Each number is 128 + 32 x the weight over its row's rms, rounded and kept within 0 to 255. Layers, rows and columns count from 0. Numbers have three digits each. The size before them is the row's rms in percent of the matrix's.

# layer 4 MLP down (transposed), 320x128, rms 0.128, rows 219-290, columns 64-127
105:176094143151169210122135070161119090143060168105107113089116089117232075137147118094111129173113148159082173161085075129116134165146127065121143119106105095123113113103119188092125121103101125
102:145119128137113178136160166112073185109094149185084181232121116166121124143130123179128128155123148127139133121196095118101147171130105114143095087121152170117117113109162115160200167137123075
103:153163111101198099159119080108070128119170158094119165159152142071066175178167126157121076095167094104100140118138113114140088182097135135167127106098110095113102068105123170105144161168131171
109:136099100075196131187111156179125105179121181119154085153125134121187112065103136128110068126162163170093135139128099128121160089117161121194085173189126112110148086123180092138122163117124144
103:146117097090087157131139152130151146140137117141167114115125123147117094147185191111096112147104110150147202108191155130169180067093141143125103134119140099158115147156088109064152109077119131
094:152133146142130097148048132164088194130113116127102126090109164156126140131198086115118086123166157118123118114157081120086087144121108134085117192115196078155167089139177127131172068145154066
107:172092166121143147135117127154175109130077184135072084125158148123151100172142114110112143145104143141136114203105191190127166111160057100133141150072079128164096192080184110177127148118137102
101:067114092108108136183160134116115094138155074170111136102128144111141125124137094123161087065131170049086151103154074072150093128113093144117150180133154127085123140144148115141170055099162201
097:141090075129125116144113160089108097092118139150141139130120168118092126163214187086131116128161133140120125133108146081090051114113097170166099110086163072151137150125108183151086157158099120
091:145193089147129124076129038058157140108119178116117114102162123103057138180160157074113093089107146154139168089095129169129111134141189122154102147225168115100118128113107160145124151081118144
099:154152118125114150145097159133149162077045160100153168129121065112119124085116112104141110096136173143181201141113132172111142175126106151087129162112127154142118095116132122096133119125129127
097:116139094092115105155109178089118147124134075142108128123154152172092059149131117101116098150104093140137133169122118185105132131167082131152151144148132037148140115104163105137082141134158145
100:125161105150131123125128124133105119088124093123110100122181136077100173079170115141158112064143065166094084110212109186124113184104114091126089162140147145135186102158093122073052104163078100
102:131082173095134151131148103084146105111115145177083178144111139176197222152125093138085136130129109152116136117153115102145140164060111118111116130180091096078173122115084144156190111150128095
101:082098114106137086130124133142132138191060137150141114173158127116165152101208125124099140125132079140090116132128130166128074083190160133122123160093095179094115174089106115094095140141131087
104:148084122152175129093082094144116141123093214114133124165128100092089117125115203127087159132164084114154137108138171148126069114107105176139143099100154156217064116088127072113197136170141127
099:097124126117128123112121143143157077161170130134145098120143163115133146080153108095083174123186108130139129138155137173154136153106094138094196118038082128089189081121096152164186171120151143
105:126092148115084194137141175146156116177213102127080130127123159080166181130103122077124086148161143187125098175136121086161175149134147164108123172135161098149101170157118134132125081170172132
093:117134157175141175170141104141162155094161170132137141098115078070113127156087122101113138177106130162138095103182158173135136109136054088149123100120147102100166086142184111163056176120148096
098:111087154135136117178043148142088100114093130126121127121198140167164107059087085115105184139136184170102141099122142093092120057108156197144088103150146119164098147151123131165136118113110157
102:137103083138082111139116131142142083135117125136140069187154137133097137155089141075095105099166186100127194131163123106154077174139141115119104141180149082106132067102070136057135146163129140
096:117164139156178123095154112113137158116097115099139103129083177093146114101168142077146120153061128170138153142138121146137161117187121137134111092138128117187153142198165087139148152123124186
103:065057110130158154121157113146140135126100082159110166151089190116103124098154135168146187178095136117162206112071101113113150062179138134142098108166109134123095169115164132163092160150090112
099:190082112153187191121203103145135092164121157158163128147056063102141115102144153094124107115151106117056115159114162128125125128145095096123110147125068108121119134081100132128121128126093163
100:097098098182126135120095106136115104083115102140173113104085114178151155115108112163174143096122123092105140167160145160182167154148155122108168180050104152098097108080106116087153126139155116
104:095150115165150072137137149092108106104181163129125109180092119132109124137138100104087085141113141183127142071181174129159106174132114128109124173172154080163134065094118129066038194121087165
102:115147077072132091071093075172108112127129194176098152125109134133132166149142129127141189164109143141162137128078159183071114100140111090126127117123149104107128080170159077126140091155173161
098:084093159090084123134117148201131156157098093152146099046125129122186148116129119107172114116135137141104174119131097132150161125166144069139133133183136166137032094140127078122132131142113126
100:113122145131140055131072110120103111157148102135084169069141067202150137174122107114133116097097114150133133160157110105116103089044113106127171116060117166128039094151119125140142118179152097
094:116130143139114196156139143124122152128108109109103123121078149088163101181099125134133101129174127137137109172066169154129146110155103110142128149154117150129154101136187082196104103212138165
090:050136122135125179156134126146121112157160147100111130124076169141081147149129108113152178156124119107096142133141128133105130122095177167067129175119093152115147201095100113130097080073118151
098:050125057129136115133109131130100105166207183129147119119138148129145121120124130153121132078157144143116085181080117091081164111163167118187146128109137127056156102136153151162176102158149144
102:135121096152132106104151097139109070144155147173144158133125148121116159075136128132109137101136158140128153122123138141131166090119160170125129133187127168111161103122110126122175131099106071
097:142142112183105146161096168069093173136146087097091203116121148059108168131113032143148150132072146098139061084148158127115137152156161146104152179127197107054170144170117144114146084091150104
105:127098063121072122126144128109175165118114126126122135078084078145137130160172075123098177201157082119127137125125116146193160220112084133176101151104116146140115130167124173145159109093114148
098:162185101149120149118134110133139156104129156114069148134118136040166123053143138139165124156073152091110173109178114144157132113112120105132175133185157127059058131238120158084155123092164104
097:160181125139098114110041162130121123132102145117103087134113096152100138207161067150129135130154131125116148058098059117154125180150166125127129074071069124127082119119105116099205155092185146
102:107109133151101118177122108085089132163119094125109124138178182162178144136142129140178140081124135159127073097163125098131131093123110029117123122097100231106142118146160078149144118100093141
101:151116124135094153127138110130145125123100144164120093154111148195146178168133183134140123107088060176156133122145062030110103175147095091162147124123113128120142157118142123122068142090113089
105:175165192184066131133143139150055136052110103154147086079142122110117157107148139134103050116144159119131146069186063140085133164151102120131136146112082123119071105187139096128083157129089115
106:109083163140106091100115145154171194074107109117146072123135078071130139146089097059082209124126127083096145166169099113143112196089144135075132223114123140128140162081109176131104132159159131
106:081079127136121122076125108154123168106094065149104145122117164146155095110152145119143170164137112146105162128159127094203152158162036136096100120103167126139158086123116115152107176133205102
097:153103192052133136125132121124144158127141091146148131140131118042149068129116146151108042132076125117131103210121146156178113150099100140117140128214147095123101109123128136123119093148125145
096:126104132134130116129148149108111168131127139144107090121110160141141092175129128118090137131029101132146159124168136106072099134096127125118142145116066082172122156179143126139136141155179134
104:076102127133136143132109119096141173180109102143127128130091165112138062162119133128115116144120152143148100129127100174118151135180126157144091039132144116143066104158163166141138166127102170
104:182090107151064091126067174139165192160114135101199131127152160174147149085112112159104176126121155130139122125164119078149055153182175125080102121146175121191114079173138135133179133082141163
100:099083095135108160134156162090138166097128156149152058114093143119132140175129095161158124136090168174125123152163170145149117162135112105165144062142101133088102168120147151165126112195170160
098:137117138142053110120102114092116077153170081178157125095120141195154134179102081146158047104152142113169197115150183109185125086135133113117120107090087081141075115106116101115134149103078117
093:093124106135141142123109059080104107098121091158127132123125120154193114097151084186147107180127114164101134103143152063141137163149155097076091129076100069097083086121128116154114116105170130
102:137163127085171100086079137138219149132110128176131116195135149109090158128111167161122129101170121144120096100087138155111128127142151168139059102132075087112151109151158131146146121166133175
094:182132095127183126102199131130115111120165113073121085103147117136164165112173094151118157094083103110118142099150133114093118213085113105204126156098110210069133103129123121122117103156171128
096:109193075121101167159124134119081082079172087123139037170154129164126109141190158125122163125154096150134068128163096134144080171128141074106139123102097162141165143138119126115143197126137117
100:142103132122118116119187117137116130150055117159145131185129093132072143077111142102080118169106164130089103108106134140078108134109081163213255186129138162129167128086185142124186140096104105
100:100177137059150199120197185094091129055149134132163120155120121111170076133151114171157157091131119134158118129106090188153140163118089154131094152145194131133078131123162082218118135122176083
098:127081139117139046151178185122085153139138174175160175135139115124191168115116123138100160128087160135119166063102166137131103104070140084107118147159157162146105131075169157105113083165130103
089:080124169086110130166144119121112104120129115139143156103157158102155111107127100111124113130140156152158150177112092132158157112099108163127157178214167080085163143134149171099004158170078126
100:134158121150073123184120091082148112132093106147123131069118099091167121129126152154164119094132148130127145153096152156126092097157073156080139141096129113117087086113127090071136129153126144
097:158151153154118116136118089135144117101142149094078192105171163151149161156212145075091173085127162115126071126108154054113103126161132144128072130095139098107128092114133164180098181142142115
096:123140195137131140108157100158129096118114093091122143084115178096090154162127130135108127138098119112099094135140113124149154104225094236134087133122091059108112139121141161091092145152159192
095:129171151132083083076127144081155093093156111068143126130103142138144114129072156133054169133116076102124106112177101120167134166130067128114120177109180168191087137138146149111159185153118109
103:165200125108115143090115139132154151121160148119160151156152122068147113139128091107103169096174119105194058101129146131070121137148115153145161161138116088086145155063104110148097100124164168
104:121133136151138169151124120126086144089076150113134039109105151105131109141157111138148153076160150134115140094180180152149116151093085157205166134135137092077120075104105122113124137063107135
109:154121096121117151133108096166117112168120191118155121108116153153123124141142091072100070110091108084119128070133132147087097183081126137116126084125115098095081097169164109130185167146108117
101:155173147128167091137121099131107158183081143198149157129064112170071157156171095163156081099101140078128106174149120168124166140104183152106172132067043154139120151053143117127140142093101073
099:164144083113112078086190113163113152107117134133086136145111169131159143160123121096166112094100192113081163082162140206130127096152112121152137122099165177122140176155153079147060179110144171
096:095183154150105140121143088181134110089136141096126149095137167080082112092075142122107141117172142136140132118156200123118179106145094110172166148177073141124164149104118134053031127075107163
099:142099109117140158116168182168134123152036110169111148168174158167091109177154130098087088139036131140180108142110150173109115146168163122095148158109110108091116140141157143112204104124099127
105:132177115144136086151057146085121159152158104120170153164171130148140079188157168167134161152085110150155116068127115101167116094184096220092112097134113151082153115173087109122190154227126137
106:121102106130136083093148054105130212162115181138135128121111107095102141129051156164092142166130067147139163099131134057186124137179093080157122105113091102151126166162080159155159131164201146
101:171144124150184153097195145058168129090195084142102117123167159106118134120173091136163089145200143146142153127137142114121142107155097151126132179107111091098126107115161159152109150090099134
098:160132153155146165111113125102190137157064118131114081125119148065135166156134147109064134145213134149119160105113103175142150083128111122133158126134096124173046111192113123105066126103079083
093:111106127128150132150179048122137165127135080147130149119190118139099092179185162160118138129094083114141179170151181128094120130137117174108140152135110153152163152134172127068152122102082121
# layer 4 MLP gate, 320x128, rms 0.15, rows 220-290, columns 64-127
105:123136097159173137124144145050106135089195119127134121090180111133146198207115069112135160126165156108101115121104179192117120090150073153159146094180111135150154080204118146143124149089144117
088:121130155160147110146157156143085088085165150123201175179119103150127132104090108117069131137081190109129170108151139111125083164176115156117203072117132118115113101112166128178160095114106149
102:146129141161078135172130102080082151092100139119074155121102158145109126239092110123193206123129124151132134095098161155121140112130107091103149096185123104123112131196079111144137136159148162
100:120155137174104117138120165175118147190080146148161140195150124113199155128116141186122046150117112170154125098124100116136089197119116107120152081167117137119105118069119159115160132120188133
094:166117146082096129108160089168114130147134103114153141094089146116171108161090157165122133136138157113130128111105161085121095137100087095127135092103119117133119167153138111063060136089159194
105:116107091082087133140137155146100103137148073159131139174150148110102135132136149112180157124138114077172130142102075167161073118146160137157136107118118090120120125147139096158189125142136100
091:177149114157069113158127134172139113205065130140079143125082126137145107115199167152121119140101139062131108075149127090140103171090085156115122204123169100088092160100101160099130122150169153
098:142146128085141169098076172121114133107134135100149153068187144137154126133131143168175184123113139143120119144125104127151127093144105108187086092150106084134150156117165171091104136150146061
097:137120089159121058126125082141101119135108152082089137161155188133132105173075087174093145117127136143106152119096119170139104119156205194142134153185095103092121077097117142153152064124146126
100:097099086156105125096142164127154097099168096160087134054161170110084086112144109154133166189154165154126107101093126120136128099168136112149129130134154133147077172145141097164192128116103167
102:113044107160090108212017047150131154199123138103122164073153114113103145123131131103108095161141104125162075144132129120058192131121146141127161141096140158153107150104102128129109124101078121
105:186137112118158129158115152101126098177086122084102069175124156111079125057133128121150153161073135142084104080084194158127092190150086151113165119130165139111093161129158118098205211141133128
103:184175118098137125091121153098167158143087139170193119130120095111135142134125088156046133133118133084047192116075140072095114110116141126118082078107136136136130162153093161136130137152138176
100:204094180133163143103091093146089135181131169135113161107098166155083120140186092108118104089163142095158087131107107130070117133155119185140126077160147156109163102151111165180150101151135161
104:157181097126108082124136085122148120135120087163122097055142105169131137124139134100041121130127108093128132092131105102170098128138103116176159116154071156125112126077109111161155181165152152
105:125153079146125138105128111197132131130163132059129119088128128103124104106091131167165183100125136119103134122076145088177126138125130119095166130115127035163192174123178134117120073150129177
094:125158150181175157162057109154097191106168119116183100131141194126099148166147154073095131142192063152132084132130133149119091122106059152152142133140127155097155144180153142131167130125100113
091:104123180207162141034180134148099130112098113170154107142136142145099110120150150135138123138133111141143085086174150121177100116170115188086162147094115136122062155098130153151196149146071068
101:165128175145112096129086197116126168137184085052069090128136109131102152111103136155139151048061109137118115152115185095136183126066138102123125189111127149101160097058147188199174153157120155
100:158116153162128117140155150121176149053155158152117174087087123134104175147131103137123186161172122114112075091084098183121177144114167148158200113130088128142141153162170120148101126104128173
091:125093131097125113165062086153105137112147144160121149073132110118059112159101126195149067106144071118115109087087075115194132150101099116162128201156194132053090137108133106088052128132149067
100:093072133090092153110101180135105086080101125118129180165161161138114122139109181122152148130149072138099135127154166136099102132187086131105127183119114123140175187143141129086145075141116082
095:076107121131121174114111097123167123154156123121128120122163165114103133154113106145066146125100155107164128128119187107128178128089191162185130122164113222166133127151142150084162152150133207
106:108087110076078052122133138096162134152092074073064131180153127156081118094154157060118180144135118150139107129120108116114139100145123130127138137176150147079139160105120121186171162150123135
108:172161161151128131098136147133131153088082161089156176099142133097100054071114086120086124104177131109131201121157085082115136127096175168102100163106076187150092116201140149151165199126114140
100:159130132069141117111074118185069152090204198066149154132124104164110133090113114071171082136151106123151113081160121177161094139123094128128132114143072129168173124164100153138152104197126072
107:124109112104157087171117089101111139120118129096149182144083073133119188121154108108144126138123124125080118186077110146159128154107104163136179075137202192114091146126041112197114148074154184
092:136116110120101150095103220145139137172158118081060124139120153142095135083098102154157152115155109082143055108121079113136127125141125141163067175140149189080140112132096149068144125103149129
088:100077156161146117059119169142134166117163182097080158142075172184131131111098094124134117169173122142164093126161180145173120146114222077051111198148172105119108132117102119156100165144185073
092:107143136113084208121153091087140131117084162192124135142179123146119204158145126175177137155112089145177118124049127096078176109135151104140180038168130085134132085099092154134128119170130144
098:174135071102110098138141182127130114132200192143102083206153134084116125110119062155159163162124130158109075120113098086151115136099147151084163105132127145098086129159132134094152115119066163
103:087123167154132127111113112151152147125141097117112136122116126147114152135073177143134192096139171138146125114124143134136188189111129150118097118098099119035139156096150127220165149075104140
100:105150097148126155086121157135139118158128082087174119186115107140142121167164092108149183178092157148127074105164167082139146105131109174120087084167135145111136162207129176149141075112161152
109:123092130124128142133152104153155201128138155129136139170113058162112169138119096093124143131063132159083168168144083146105142170142131103114100129115131113050105076160074137139101153121088116
100:061198110112155104132099186160110124130127076160067149203097139201093164142106099172199072131070119109126139133155115183162096123157097069113172132119149094110139126175097119142132143135096119
093:138096093175132140169219140121151065144154156068176174136138136069159141111129113111132085162111154106107079133138182128147146083172131132140057177134157150094108115141096160115143071148096152
096:121138111137061128132136171106172101143132105122144156142151079131127133133124114130097115161072156142152158091072145116123160145152092151124074092152125128177160092110087104133127077173114096
101:081167158128123129159061098181130123075129183155064083151188090146182171084154134156145085079074098118133182112147179098107120102150148128181114114120106127146123082115194105160121151131150108
104:150109138128146069152112137151185119157108138134141180151092126116165154130128093142152141138098074155100129154124248123168125137131109094129119165092103134080179114109067106109184107189112100
096:179152124133119106213203153115131158134151169118096106159156129130113138114106113057094136144171136100077137148143062103121085132109175137144110153175099099128151131174067129166142102108141144
104:119119086158137135154119084139105147145207183098143137156166174127113080100057104111067171185124161170134123096159190090085122099116115110096115200149120115094142164139092091130145162126126130
094:079185181129109179091167106108141121165092107172089114119106143193159115131138188174117197122120145108107138103157111174120084103154122142112153187150154151069117116085130141114151146173123120
098:148107185137131082120080051124117170101119089137119081091062146082111125126121203143139149098104121128134126162108100113120114170142200097136198109018142121136148141121106110138131097149163118
093:090153120105125174154135108157092123072161126140196152188115118144115087176122150133162137092146141110179098119164188185156113072091097124085121110112128161094147142168061110184109121119130122
114:191099127161135139105134121142137140156137162024199159187082136150095104165168117087085152144128138111122158131072189079142087085125122074126133110159107068190118141106147135158140138125166117
105:131033089157166196181142123111091132102152130098149194133102167132123085143184124126170120130139087130149164146154155173133129131133110148089133097150162118154072083131105139139189157095129115
098:075122161074111181120170128117132181134120151129105140131127129055202142077174094156118133117082127190133183145137105156093170101097170147099122135076178113147120129146073095123114160182151153
095:128135166089075113114107175181146073097098098151137172108130122121109079146154132171152091154103167148119116134096137122120113133152140083078053127152126112075105075108107065096155099135136170
094:159072085147118061151099140104176124106100100121157162162114145054131087041048101085108158204108071167131077175143080127069126129115134122143101115100161127123095166141090127156145095126198149
094:109099088110154171099125133105075122081175156142104143151111121094128133105153074135082147146156170128071114163149108140156140128130096193129126119115090094152130184145134106175098135140134167
099:092087152103106133113142117113163143034097162066137189180090169090150182112129126104156126173163117160111133050135113127140085165138169102110169128136140048194105145118146114095146114182139146
097:128108134124125153173178133129135165118174131121081158155094155115190171087153112106112126148071135137181111124146082131132152138088123159131137083114111196183111129127181179100095191152135152
095:170066093157134132115105113087096108113168123075126137106074123119104105101110094078179097132110100135133134137150100106126117169114151064108145176127102109132142117157133165154163210097080185
091:105098157164169134122097153142124122117182178157135113136180153149136100165111147159112070129147145140109082152183169096122072148100116096187097129097195123159151097145130141145132170097086082
101:146107119158118084181107094114112078164118106136128090105092137142140151132062203077112109143098136104093101139155140081188103079159118135151153126175108094158133161105111163178173123120119113
101:119112128119111171136153107119128140135112141109130130078115112093134125098120105114115156155110100124117168083091146160173072081125145108172089175129172129092099107120128159166107164186140129
095:182126141126174104111102129119124154146088160145167154183125168127086118086064058151111141165127082091137136173146155125170081160189110134119116169127108105093178099169198085149124119147188147
092:075159175136112136128091107166167107141097108135090103093140204099147135111152127117116140160174167098101156140133139085151076118132114154135127122156100071086164156146158083146117076140154147
109:148156086112101120115149151117117088100136168129135123179186184116145163108149102149088049119096153163134150118137120174160165135174080132184088156150099087171159088124095090138218148163142139
104:100100149169137130163122160175132150109111154051125148166154041093135127178144141137201174123152153088158119125199107120126113086139175086124116139124113124157148122144107177142182127102086174
105:184147152119116103203100154144102133104080173109138122115066152095147171074076082145144169095156160114043169139187109159141166064137135110171118128120121107098091165145100118095180136150135108
110:191106135158153132153149146113142188128153129107153118122030119097173164112135087098101052100189198102122151117146136157087160115062122139159144115108172051163106158097147091146181153149083166
105:094166090156152172177161144170185111161081140087121080168135126116168069100095110105151161182153097129095144083156098130114136109084126108079116130152106161133123154121118086168103105118173120
101:120197099106176071168119170128181118138098060163085149107129124169088139178108165147098092115150153095130097114195106120132118106170131146124177102115058135143220171148143126152097128121152112
109:126134158144091141169151112093095118125184162100108147115079124132113140138114143157092164160119081137101161116094083136112148154068157167116125138146164153122111071106116147204134095182084140
104:126154147189140092160103140151144188114110133135128128155100145110075163195185130114135133129114128099175125171132135137169097148155133130095120162143114129131074122102144070070140120107063166
108:138055088126158100163178104182107127131110181072109145144084105096159134110083099151150110153102136105165121148142146153119121137108140075170154130155167143164134116122180108069170163143137096
104:118150075138167121081125133108123183160158167129071194114088096123106123129111153141122085133099116110129124065090121081191102122111106123193161131126137158176152063159106163138144142177073122
116:170181103119152109140165127121114171105122107154094147104139102153175135170136124105170181136162128127148115099174102042134117143108057135130175143149117065111169144163173177089041118134127161
109:134122088159093108121150095189113069158035156107175108107182097118144088119123147076167161107107090180182174197129131083169133190147111103119106074160105152142141111111083142166150140154083174
084:116102092142044145133099167147102099130183165180110158094125120117184149140174141196129135188110111184117063183124125101137109085122143098164064161118169136091119171156169118158133101111155103
# layer 4 MLP up, 320x128, rms 0.143, rows 220-290, columns 64-127
106:070172136137115098105140153140151099146172135106187082156167106059165091171131119123105117090145143184125105110145167113156155077129099073152115196178134142156192158179123113128208127155172170
091:151093171129096127125120078133123124133108040083110142071148125122126126149125121119098168139120120141133063138066083127127095110138081160135142131104144095174164115123071175112143093124154108
105:049161138138071140056165074135121147144161103165141110090185092164104183116119138156138123179174124145165163138116125111085084098154137109083140136085117046138147123152136163147145123104096108
101:109159157133050102198089094132129123090106180137036114065128081128156096138151099102132089112147177121125162120123135140078153107122096128185111116127171104125151185129181128125102139109115100
099:097153151126082147099120082169145080141116192152125135114144091162072096139184140151131134114119142163106179137104114141135152121145126076047120081135141153145099128110080158108093147180120150
098:066158070186173123158186099155096159117148152112102113126130045133159107121135113097082159133131146078147151145096154095120115161120097087147210091121134091075051135125075144134176157091147123
097:151143150160151167076035115075149168142153177123169130057122145117089189129142126143095114158126124122121198135115045201183073119124110103149166133142094158118115066153056149166123083146101043
092:110148084124128127118118107082170143181142184112124094152090167096131159040169129110141105019169104147151142109157125095113126095179102096079126182140166172070123138136121142116069158113143161
096:129119084099105103119102129062126061167182128066074089101126137159093110145126048134079109102171124094101122089181126123131123126074163140146139174168147138112105123122158138089176142120080135
093:158156132161161130107148161147108090115134171159205133136139119083119154030095108100073146104135145171131179117107110119083106141127085184145132097165150129136077182165137156108138183122210184
105:145117096168114158073068136188140077124135065133151190099095081141100115114126176152123070151176091088135082120137101126076163161110112104105160154127096132162106160127119173070205149111167132
099:169148115106119111137101115121137114083144173133090145110105134111121125120120135163174099117151163080164159148078171201031163054107119136153140152131128135145174164119133179141165125084138152
100:132203119158119084122108199127140062142104141148096085145078102138140153138133115126142148147106137116149152116167110095170138117104137082095174105126123136136104064133082097108119117128087144
109:149123135157099133150119156106124127156139160118133088116156086152116062137149029096179036140171141117125078126125108144150117111156074135082111081203137100217151095145134172150126107088142133
097:124082150063190135047150162143160102061081120103145140129125133187114134168167066162161152121150133077091112109148138114149110151101134150097180134143078108134141126142174147149155105150110083
107:170153120099110132156179134106102149168120166086129147166126107147152105110108059197057139121139120100149151138116146132089132100129163127209131143133110134121130133131167072117159078100157167
104:088083155136110173113162131080120091082150130156145156098113150102144200148143104144128133100161075165131053056130112090061086103135182169128173155145084182114108153147130190128135152122142119
093:141102115083147101070131120107085096113084153093113102140186123126104194149111168124091100081164125131119121107071143135125126117113142092128130164139141109183163100162117141144078127144175156
096:152141135094162072173091096133161149152071090144129097121048132124090082115131132087108112173185135190169109160106109119106114128133122177118127115189118118135103114130160141135095161124185083
103:101129109108115118129152116139116199185093090150120156116116143091118102180120127151158155136085131137122137112088119103156150146144122198163131121120083167102095079102140184187101200163121098
084:142097134096094170145093101101151124112169152090122155124104151073145074106123084184108196060159135170154140129132145107107129158119138120100161158159179115089094125101099097111094156144142104
098:118118138133141107149171050118127150144077120111139177154159160072126102127150049095056184136101162126115108171122092121049133083120106133131136149139133103057161122085120119105108117175137198
098:163152102106129176099065138110122145079101190077150138107108125130048080161107096124127068143153127161112129181148094101167132121157174111092131138107102114182102109106098089148045125140100171
106:132114155079139090085133158140075122147197132136070160183123079108040033159102137141100132142157152126162142129143125159116119170112095147202129100110109119105125128200143159132165160115151108
109:100173161144168135205160156117157071117150144125134110087128139101086160114128074118173121134128092113154112203127131129108141085146144187100074129142125182136112134140117125176164181099107144
099:115133116212125100163158105088136137196130119114141158117139134124129145169068114133155086111124169050123155132123092124076131096077072132087149134116130138161124195095107146108123182101113089
106:148116111175138083166153036122109130144045170106146084154139150137087096132157153067129187179166123151059156144103138098122077091135147137167094076154185131150100169111159156139132116184168134
096:139130188167151133117106166097107090089121142098112151084132095053123150188133166130127108137085145127138160154117104120096181106123078107082129100146125138140125085158103154175096143091095153
094:174088095117077110176091110147106132130101103141106083169136138128068120112118164111129138167132161082096105126175082100129135136116148137140156050109140113118120141159151089107162102175089130
104:169127143148165144083086103065119129130100097070143096114173158140132119157167178111170104159165136164198113145132110181179132152131061115134160082135148188134143092156164088150115165124140133
093:113152181143165068131104140116109124129132106097144166089101155147154212133157193094119150126086121106146120137135129090090210141133094135136138208122171087089157167141117147146123146178127172
103:096112119121151077128126105105088147081143077094140041163104089119155128170091185152133146166176138115139134118162137067220149164135133110108140143147109116137155101127211111145128135120171124
097:139115136150116143133087072153160153111111145127139066083186115148104188177173104105124128147114196146148095182155056176087149135131112138196139126185120177151129109079104143086116140116113095
109:078121102156067178077110203063153156100112122125123110084145110085098117109108113128147154189181123117128119137186181104110070127159127177115145109198101101114123175125101069123114119121198133
098:101065089088127176217173154148104117163167132210107078161142127148069105128112102113122071145096104164144111144103075142123161154171095094155164092082058172092137097098139180105154213118107164
093:115107193122144127052062133169108200076050122111155121089121124154101102147151116173051121119119099161085128088114138157118189190134137144158178131125147085151140104131162093119143107109144092
096:106106186106113137069176125125179171114132122107101107092068066154111180148136184125114175184154094142132150084134112104150106123115139155099132148214154123121158097118090092145122105173153133
102:154113115115162115145107105131184142148133131104069087189122126109097122089099167167132140091192147121127140161119189152105119106128174123129113112155189106134114183109133127170130122168182096
096:092115139082146123082081084192114168135189112138127144176183108061182143082143106121197080151153125111162116113164111163132131135138146119100184114164117110120126132143078120161101110076152099
104:111154099080122124158158072147125182127193153101108189171096145084102133159146121122101133176068132128067123130179084122125103144125105114126120132145088093182134099140093147149127113124147151
107:130147148159125078129150122128124119151068138153131145110140151095122071113143130207171085152163101143091105111144164157137128169153122130180133136179160120182142114081120108160063175138204128
090:135113145138151121160124122089114115113096115102106120147148086156102158107163167150073108117168150108158075064061174132101158157152172151088152098183135162152170149114092129184105130148118132
093:140097117143177122119124140167192178148069152147204124119084115137153149166075090150103123160090211154140182156108147134070159108107095129139137187091127120156167177103115093125085164147192134
097:129161124150209133092117103119126124164126084141133147127091088161049137104115100128140158143196131165099071126169089150173129141111154107142118200111105167120144193129129061133090098110090116
111:147127089109111095093118126084116082144141097114149141114081146126191193123178127142105106166151109153085121075148078170069135143111131137116133079100160128115047120115073133153068171151183194
105:128155139101107097106169115139204093205171148135126136124134131116153174125070151060134132166122138166096110166053126032148130171150213068165140135157124088151120112129123093124121153135112088
094:196132116102148133132144161139092097083146158102125130132167146153084133142168111151143100137153123122114163077125151172110128100120147126099139122135039137120188133124144174078162120130136113
092:077112052113152153138115100118121150110152086110170127088154145075161107169098094068179166147087064108173110156130116168133082179136111118211161147170149165124108183080115178094140078087124117
099:162121157084137181040129188137221103122094141149147068165162096085144138135133151124115085164120119181153138120117148081137111079163135105116117126104127089121140079114149124116113156177104168
097:127106121156100136106175113088153156125173098180107081157153140148147100127092162148127127115128125128156103166063169144108133153132129146142135138160117088087104133145117100149112079157117178
100:134112125135137148158092118114141120078135124210134137144106094186144132142093142137169097133111121200180112212085099132108165119149145170067108119118161150171118083129127103139145079084126151
094:151123133127123133132101132101183124152131151097125144124063192104158089126122119143129136090126057129134176096147132100148111144192178123058072123125225128089099097089157128157121106132117188
097:122162087092159162082099169148145152093176153131144148158108056144156093102112126167175171105134092127147115204165079184128166153120145124092130086031167105121106116122140141101114115112147143
098:162117111164122111142112148143089072120123145120169139126159107120100113134062107170085063085141146117134114192137147143114079164085187098106081137141174139155130133115132178114094147128116115
106:155098152150098054112090137147123088136142154115083124201074057105166112091097180124102100138103164164087115117081108105129114120066060179179119121141144175136135158120083151076200151109111091
097:159139086146071136148105143119155098122160114114130169187141127094136162140135140156109091133143169120163082164094094163186154080183185145144142100114152101165137110123058173138120092188115130
096:112100148113166090110111084140111073115080138121098186177089077174139121121103129125134095151109093122152134113172096172075155091139075162167088127112053075146118113150127103153105103108077097
106:130097138132138120096141145074157132126135186109094185142173135103144124140111065092139106162121124063152111109145111146120132068089110060201190126150135165091099102097194148119155169124124067
105:115118166142187107120131139130114151131135085111114099116158088075110107156085147110148147130117134103113155143068120089078056120045148137082120091124122149136158114108132159128113085111126138
103:082120128146117206158131147100124178152120135159119164129115051181115106118218160157172136129091115123125055187174129069152114111128110117139104153124105142134132138103181100123195139113057128
106:133095107075122080102119096083108114149128158041128034113053114158177135147117154115160105103114069104144165091184161123134080140063143074183135137181155127144149088107123138155180119141125128
113:120147134166082100119150117132160113114148148120131129130125126172085086153171076135156093127117100073137153133164145085099106142064120151137163127125085128132094098129064130098141131176164157
101:128105123126155101149162147137061109136141156120110189160099147255125164120134177132168098131158085164139130102087184112132139124186138111149163140150088102130127095214131091103200091140103106
105:141152188167134157151129139114172094151141145153170107170144111139161159103115079146161107147126177179167123130171156183137121106114118105157104128109134126136173135105139114133126029178151109
102:189095114125081112187140090109126178180144155129120153118113159109080107121136029148098121103123059112132116134102092122137116148055124180088169106154143181098086126129120199185173151123099127
103:130164153137133152106097185103160144169128103096089117161109114062153133118049073148074164118130092057163103157041135137120106132138206147111100150103075162106112152094166120127093118065124136
107:041100068163073108164117151040117120141111189098113103152155132174084155090154110111166092138125070154083170144083174159102146120160117079139126151166101069150127099126130128143149114099110133
110:170148158088136048128151097188105065066069073113131097163096139106166157093133170156112145096129159043143190135095139096158106163137128142091137110108106115122130139087148159183183179112135140
098:104155160207133137132118164102127109121166176124122154131123132160139046090128053140133112130142100057123100115177195137116088105117180103171089159124139131103119146122097173146178111189150163
096:150072158092119130158127109164116135089164146100143186165131075141153140172098120187162125096058165125171102088159176122104150125178083127105128127160136137115185150148107107086107132122150128
094:079062088186096122102050176157178148122119065124105141130141145105156169129151093193161128079168111149156134129131110137163145143079106192163121120180170181112093112154096127098145161095115140